config = dict(
    num_hidden_layers=13,
    hidden_size=96,
    num_attention_heads=3,
    num_key_value_heads=1,
    head_dim=32,
    intermediate_size=384,
    vocab_size=4096,
    hidden_act='gelu',
    norm='layernorm',
    norm_place='pre',
    norm_eps=1e-06,
    positions='learned+rope',
    rope_theta=52400.0,
    rope_fraction=1.0,
    qk_norm=False,
    attn_scale=0.177,
    bias='none',
    tie_word_embeddings=False,
    parallel_block=True,
    init='uniform',
    init_std_qkv=0.0819,
    init_std_o=0.0,
    init_std_up=0.0819,
    init_std_down=0.0,
    optimizer='adamw',
    learning_rate=0.00325,
    beta1=0.9,
    beta2=0.98,
    weight_decay=0.043,
    lr_head=0.00642,
    warmup_steps=556,
    schedule='wsd',
    decay_fraction=0.908,
    decay_shape='pow',
    final_lr_fraction=0.0,
    batch_tokens=16384,
    max_seq_len=1024,
    doc_mask=False,
    train_tokens=104000000,
    max_steps=6348,
    dataset='wikipedia_en',
)
Each number is 200 + 20 x the weight over its row's rms, rounded and kept within 0 to 999. Layers, rows and columns count from 0. The size before them is the row's rms in percent of the matrix's.

# layer 10 MLP up, 384x96, rms 0.155, rows 145-161, columns 0-95
099,192,191,203,200,226,186,179,204,204,213,207,203,191,193,192,219,208,182,226,221,187,214,191,216,194,226,205,181,168,185,215,182,179,267,191,196,159,212,216,196,185,206,180,207,216,220,201,182,222,190,217,222,220,141,194,237,199,203,173,201,206,228,266,197,202,224,196,162,204,199,185,211,197,205,200,179,188,201,203,185,193,198,209,222,219,217,208,205,201,208,188,221,168,216,153,230
100,211,185,188,184,204,223,184,184,183,202,191,184,207,172,217,216,202,227,230,224,191,197,190,210,198,205,192,199,237,169,206,218,177,216,172,240,221,205,205,214,199,191,221,188,206,255,186,236,178,200,215,201,210,195,192,172,203,204,174,193,171,195,180,165,190,224,138,202,199,210,222,205,219,202,222,176,202,211,187,177,170,205,175,176,167,155,190,180,203,189,193,233,213,220,182,207
093,200,196,172,197,224,189,200,200,216,200,200,186,197,238,169,220,250,199,207,182,219,214,241,164,210,192,191,237,179,183,200,181,201,192,212,199,237,222,160,194,207,219,216,212,185,202,210,167,194,220,201,200,194,169,197,187,219,218,196,206,218,234,204,174,235,187,204,186,202,186,208,195,169,207,225,198,211,180,187,168,153,209,180,169,196,165,174,174,208,242,184,194,192,211,198,219
103,203,190,231,186,187,203,202,145,185,155,190,200,178,204,193,207,185,228,163,171,206,215,183,210,203,179,211,173,207,180,174,200,213,196,197,212,202,222,183,233,142,189,217,194,217,192,201,211,188,236,200,195,226,196,177,184,222,208,196,189,222,231,193,203,222,209,190,205,204,197,253,166,192,168,226,212,198,180,204,212,178,206,217,203,204,207,240,214,168,232,197,202,199,211,175,218
100,175,218,217,198,185,195,189,214,196,181,208,213,206,178,232,215,217,188,237,237,202,185,217,172,195,216,213,213,172,185,214,203,198,244,208,227,200,232,164,196,223,187,188,172,211,214,212,199,197,174,202,213,235,198,241,225,207,183,173,175,191,194,176,219,183,211,181,169,200,190,197,209,206,179,191,205,223,182,183,228,208,208,181,156,201,150,195,193,192,214,156,220,216,226,216,181
091,198,198,199,234,247,222,201,232,194,202,167,190,193,192,199,171,189,208,174,151,209,173,168,203,197,184,188,180,191,187,207,193,192,195,190,209,189,229,179,241,188,210,200,222,215,174,224,180,215,201,211,228,209,183,219,226,192,212,190,229,187,236,200,203,246,180,195,219,197,188,183,181,227,150,178,205,205,227,219,213,209,212,197,196,166,215,199,202,159,202,197,207,182,178,229,192
098,186,197,210,220,210,208,187,179,187,171,221,177,196,181,191,185,189,242,235,219,201,203,200,160,205,224,221,211,186,202,215,213,187,217,189,213,188,236,207,196,213,203,248,214,225,186,164,202,153,205,179,184,216,194,191,228,178,205,197,204,190,226,222,202,187,163,214,184,205,233,214,202,166,202,248,186,186,186,203,209,168,193,182,208,221,200,215,221,174,160,161,206,189,214,214,211
095,207,227,231,210,229,213,192,205,207,196,175,201,177,208,161,193,191,208,191,202,220,191,212,205,188,154,205,177,219,206,237,199,183,210,240,170,202,200,216,211,155,199,226,178,203,209,222,204,216,161,175,187,217,191,178,172,202,228,189,214,180,187,211,204,233,201,186,185,193,180,168,202,204,204,199,234,244,235,234,200,208,198,185,211,194,203,237,191,200,204,218,184,206,179,166,238
095,172,209,196,220,188,207,180,220,196,197,179,213,190,162,184,231,221,220,189,162,189,182,199,222,200,169,180,191,211,193,201,167,226,194,189,213,190,226,223,224,207,185,265,165,220,202,176,212,205,175,199,203,210,187,227,231,183,205,160,206,179,223,203,187,210,200,214,191,171,185,198,186,199,238,200,203,206,215,255,192,227,211,196,215,205,167,219,193,170,216,192,188,193,204,187,177
095,187,230,221,198,180,178,195,215,199,223,168,229,198,173,201,202,193,188,185,177,198,220,230,186,215,205,175,198,191,218,165,201,221,251,200,203,177,197,199,195,172,242,187,180,212,203,196,228,209,204,226,207,222,195,242,185,229,179,200,195,223,199,211,208,238,169,181,217,207,189,198,186,181,215,187,149,193,225,204,192,202,228,198,190,185,210,218,242,185,174,176,201,157,206,220,196
115,214,218,189,182,221,223,202,200,221,176,161,198,198,179,172,198,185,221,208,160,207,201,217,174,190,222,194,219,171,158,201,147,197,198,176,224,212,202,216,215,167,198,229,194,219,210,202,182,200,192,201,169,209,202,200,232,182,174,205,202,207,182,242,192,207,217,198,190,211,173,189,172,170,186,218,202,242,196,219,184,200,244,204,200,206,190,201,208,192,229,202,235,177,179,228,231
089,178,225,187,216,226,196,198,205,156,187,195,219,201,195,199,183,194,207,187,189,226,204,194,217,193,217,229,227,190,207,208,198,225,176,171,210,212,200,230,182,217,251,231,180,207,200,189,189,209,227,200,213,214,177,229,228,192,185,203,219,192,195,194,228,200,180,168,232,229,209,207,204,233,186,153,196,210,215,229,171,169,228,184,176,162,186,177,171,207,187,190,199,176,176,184,219
090,205,218,192,209,203,208,204,189,222,180,231,202,211,180,193,223,215,215,251,220,169,191,229,174,186,194,228,206,195,192,167,189,204,208,198,206,178,198,193,206,216,229,228,162,196,208,201,196,155,195,209,186,226,205,204,196,213,183,205,176,209,203,173,196,205,165,171,206,180,217,199,160,186,177,224,178,190,199,191,205,185,206,175,183,169,176,234,225,216,182,180,220,241,172,218,249
095,201,215,219,204,224,190,196,214,225,188,199,215,184,197,195,196,216,204,200,169,206,173,222,224,186,213,187,175,207,191,182,190,224,179,148,178,227,202,194,214,218,208,195,172,213,190,212,178,194,207,225,238,192,207,201,172,222,205,177,196,230,210,183,212,237,240,186,153,213,156,165,182,185,207,249,176,181,183,192,197,226,195,158,181,208,182,203,201,207,214,226,182,208,218,190,205
093,202,197,194,240,218,193,182,180,181,205,195,201,187,217,196,191,175,198,206,161,242,183,199,149,236,164,194,225,214,182,203,182,202,216,184,182,170,195,196,219,185,203,212,209,172,208,200,176,193,219,206,198,213,199,207,197,145,209,217,172,186,232,202,220,241,216,188,222,200,208,203,229,197,156,191,209,220,190,193,203,228,217,173,193,229,196,202,187,180,183,213,171,183,202,162,229
094,172,185,170,213,208,217,200,154,216,205,196,183,183,184,201,215,216,163,221,178,198,199,205,212,185,168,196,180,183,202,193,199,211,234,224,209,247,235,190,197,187,170,177,234,204,213,193,192,163,217,214,227,220,192,223,198,166,196,201,211,200,228,240,215,221,192,203,167,180,187,194,230,186,177,199,192,212,202,222,171,158,221,171,199,225,187,179,193,188,216,181,215,221,200,212,216
084,219,201,222,198,187,221,188,227,188,188,185,229,230,174,218,228,218,207,209,191,201,213,184,178,162,167,159,197,195,192,183,195,210,208,189,199,201,247,193,187,220,208,204,202,205,209,231,168,200,188,182,204,215,221,185,203,200,180,208,187,230,181,173,224,222,215,146,204,232,247,186,248,197,182,188,177,194,185,216,207,203,208,211,221,241,169,218,175,185,197,186,191,208,214,184,199
# layer 10 MLP down (transposed), 384x96, rms 0.138, rows 145-161, columns 0-95
096,222,185,194,209,216,198,186,217,200,196,188,208,221,245,222,224,190,202,179,204,234,207,222,195,203,199,217,176,191,173,212,205,210,190,187,221,217,189,175,182,180,178,215,182,239,204,187,157,218,194,164,234,165,220,205,207,211,210,229,201,171,218,196,175,200,175,217,193,185,214,178,213,200,201,164,230,171,215,192,224,181,162,210,173,221,217,195,199,212,203,187,204,176,173,213,257
103,170,190,188,176,204,201,189,202,219,187,182,179,228,197,197,200,190,187,193,197,210,190,193,210,228,252,185,187,186,184,191,222,206,182,185,171,184,179,180,246,135,185,222,245,195,163,190,196,212,197,241,225,224,228,182,217,186,196,204,174,221,199,178,223,214,203,200,223,186,228,168,242,189,195,211,190,199,187,211,196,222,182,212,197,205,207,197,180,230,197,185,225,205,179,192,208
099,214,186,190,213,216,198,222,212,223,160,208,201,189,222,221,182,188,236,180,205,217,213,208,226,220,211,199,217,188,174,213,165,211,200,180,174,187,189,202,195,193,191,205,138,179,209,202,234,184,185,202,192,195,187,207,201,188,204,244,204,197,157,208,214,206,212,204,171,191,243,177,218,187,199,185,187,184,192,188,183,177,181,191,224,258,225,219,196,197,214,216,196,232,201,150,202
102,177,213,217,202,210,182,213,219,194,229,189,192,155,195,221,200,191,184,161,188,221,229,173,198,180,203,186,175,220,224,220,192,184,197,236,193,186,207,195,187,188,182,232,178,206,219,232,192,207,191,222,221,148,213,187,185,202,190,200,209,186,188,210,199,212,231,230,190,203,222,219,256,208,213,179,196,228,233,187,193,200,216,166,173,209,188,205,205,170,182,196,196,232,178,218,163
099,206,168,211,226,222,193,170,191,224,191,169,190,193,198,228,228,172,242,187,213,188,170,189,220,213,173,199,202,204,179,236,228,228,190,181,224,138,188,212,200,156,195,195,192,209,237,192,203,191,207,190,177,185,213,180,209,199,218,167,183,174,227,212,211,201,185,189,181,220,203,189,201,215,194,221,225,178,208,215,206,164,214,175,195,214,234,211,211,185,217,219,181,216,228,198,203
090,205,245,217,203,213,192,242,172,198,169,170,211,222,233,233,198,175,191,194,200,165,193,214,212,267,180,203,192,192,199,212,197,227,185,205,176,184,197,197,192,211,225,197,189,197,193,180,198,184,210,185,168,184,202,225,180,249,187,230,189,204,187,175,207,180,185,196,205,205,197,192,218,196,201,192,199,209,172,197,187,158,209,214,186,208,220,209,219,194,194,227,216,223,157,177,234
102,247,223,184,186,234,187,188,204,198,203,211,220,202,173,193,191,222,193,179,204,203,214,195,192,171,197,190,244,203,186,207,188,248,155,203,218,204,226,195,198,206,185,178,179,211,212,197,208,202,227,169,192,230,204,212,207,196,221,172,151,193,173,207,203,216,174,183,215,173,220,210,194,208,205,171,207,205,218,194,176,195,221,207,169,175,208,223,214,201,178,200,170,264,195,192,220
095,216,217,177,206,194,204,184,186,190,214,210,199,205,239,185,200,234,222,183,205,230,233,203,195,203,218,227,207,196,149,153,215,187,200,201,225,175,196,159,177,218,217,177,247,163,184,203,209,208,188,213,178,160,175,215,210,206,197,196,214,187,208,200,197,166,176,218,200,212,232,219,189,198,162,205,202,188,209,185,232,182,221,214,214,187,215,187,199,193,153,221,202,199,207,222,212
099,196,165,206,175,212,207,169,210,178,201,195,223,208,230,224,172,238,162,224,239,230,191,208,200,225,210,188,193,233,195,196,232,186,192,202,178,229,170,206,172,235,194,201,221,206,199,208,231,194,204,183,192,170,189,192,207,194,199,173,207,166,185,220,196,191,195,228,197,227,191,200,224,195,196,192,209,222,204,190,184,211,169,220,183,242,211,197,191,203,169,175,194,216,198,169,149
089,181,173,215,196,205,185,211,192,216,199,208,160,219,197,221,215,222,219,177,175,207,159,212,214,219,189,238,179,183,230,218,210,180,175,200,198,183,227,170,203,221,193,240,213,167,187,221,150,158,192,192,209,197,208,205,199,199,195,157,219,175,207,238,214,186,212,204,204,226,184,228,187,214,212,200,224,220,200,201,197,191,173,199,191,237,211,182,189,194,196,186,159,212,210,229,183
126,207,219,191,190,189,200,209,172,212,215,207,204,193,192,225,188,214,200,214,222,195,201,180,146,152,201,198,177,239,213,208,204,228,211,178,201,191,190,194,219,181,177,197,210,177,186,190,222,175,188,188,182,188,226,225,201,182,200,198,218,214,244,195,171,213,268,191,181,198,216,209,177,218,176,210,227,186,200,215,167,190,196,201,221,166,186,230,231,203,195,196,154,214,212,221,208
089,208,171,196,189,136,188,159,213,231,212,216,196,199,221,205,148,215,209,179,185,210,185,186,214,227,183,184,202,213,200,204,200,227,197,230,231,219,220,199,211,186,222,201,250,200,208,195,210,183,191,215,184,198,214,214,197,218,214,220,202,204,199,209,181,222,197,201,187,200,189,159,219,208,168,220,181,214,229,163,201,179,197,155,169,178,222,207,197,204,199,189,208,210,192,247,197
095,205,175,191,195,234,173,167,206,215,197,196,178,223,230,202,185,202,221,200,194,202,209,185,173,225,186,219,177,177,207,184,234,210,183,220,251,229,191,239,160,195,185,199,196,214,218,252,187,191,177,208,177,185,178,182,229,214,199,191,208,202,188,194,202,195,189,230,203,250,185,208,209,183,205,227,185,165,205,198,186,190,214,207,177,201,237,158,187,203,200,194,195,200,180,191,232
093,208,151,210,160,176,205,222,200,173,228,204,189,175,229,187,235,211,211,193,198,184,218,211,200,193,193,195,221,212,195,215,205,147,203,202,190,171,234,202,216,211,193,193,209,191,186,169,230,209,191,199,180,198,218,228,210,198,203,218,177,169,202,203,199,188,176,183,228,176,249,216,252,194,196,182,182,230,198,205,199,171,238,215,216,192,199,189,202,197,210,154,211,187,183,183,204
100,187,194,209,141,226,214,233,213,209,208,183,183,196,219,211,192,192,210,177,239,201,195,153,196,193,199,189,190,196,207,194,254,172,207,196,196,248,213,163,210,190,197,189,183,239,189,191,195,208,182,189,180,214,208,219,236,189,229,189,194,193,174,176,180,182,197,194,228,228,148,167,218,205,215,196,179,199,210,202,207,213,215,209,210,203,212,201,226,191,212,202,189,173,183,233,202
099,219,195,179,183,195,178,251,224,215,162,208,237,203,211,207,194,185,228,185,197,209,222,196,198,226,190,208,203,167,198,211,189,206,214,214,185,177,215,213,172,203,220,189,173,166,188,175,226,194,219,220,230,221,200,177,184,195,174,200,179,194,200,194,209,177,218,151,196,188,198,197,186,228,184,201,172,183,222,196,195,221,163,207,240,224,221,220,176,209,198,230,222,161,197,226,179
084,202,208,234,227,210,188,192,161,221,201,199,227,154,212,212,192,202,195,206,220,220,195,221,172,239,213,201,221,178,178,176,143,194,221,192,252,173,180,242,213,184,196,208,204,210,199,186,247,195,208,196,187,207,186,193,170,230,218,211,198,173,188,209,200,186,207,219,176,221,232,202,237,217,199,204,182,192,186,203,192,198,220,179,188,178,191,191,182,216,174,197,228,198,205,181,205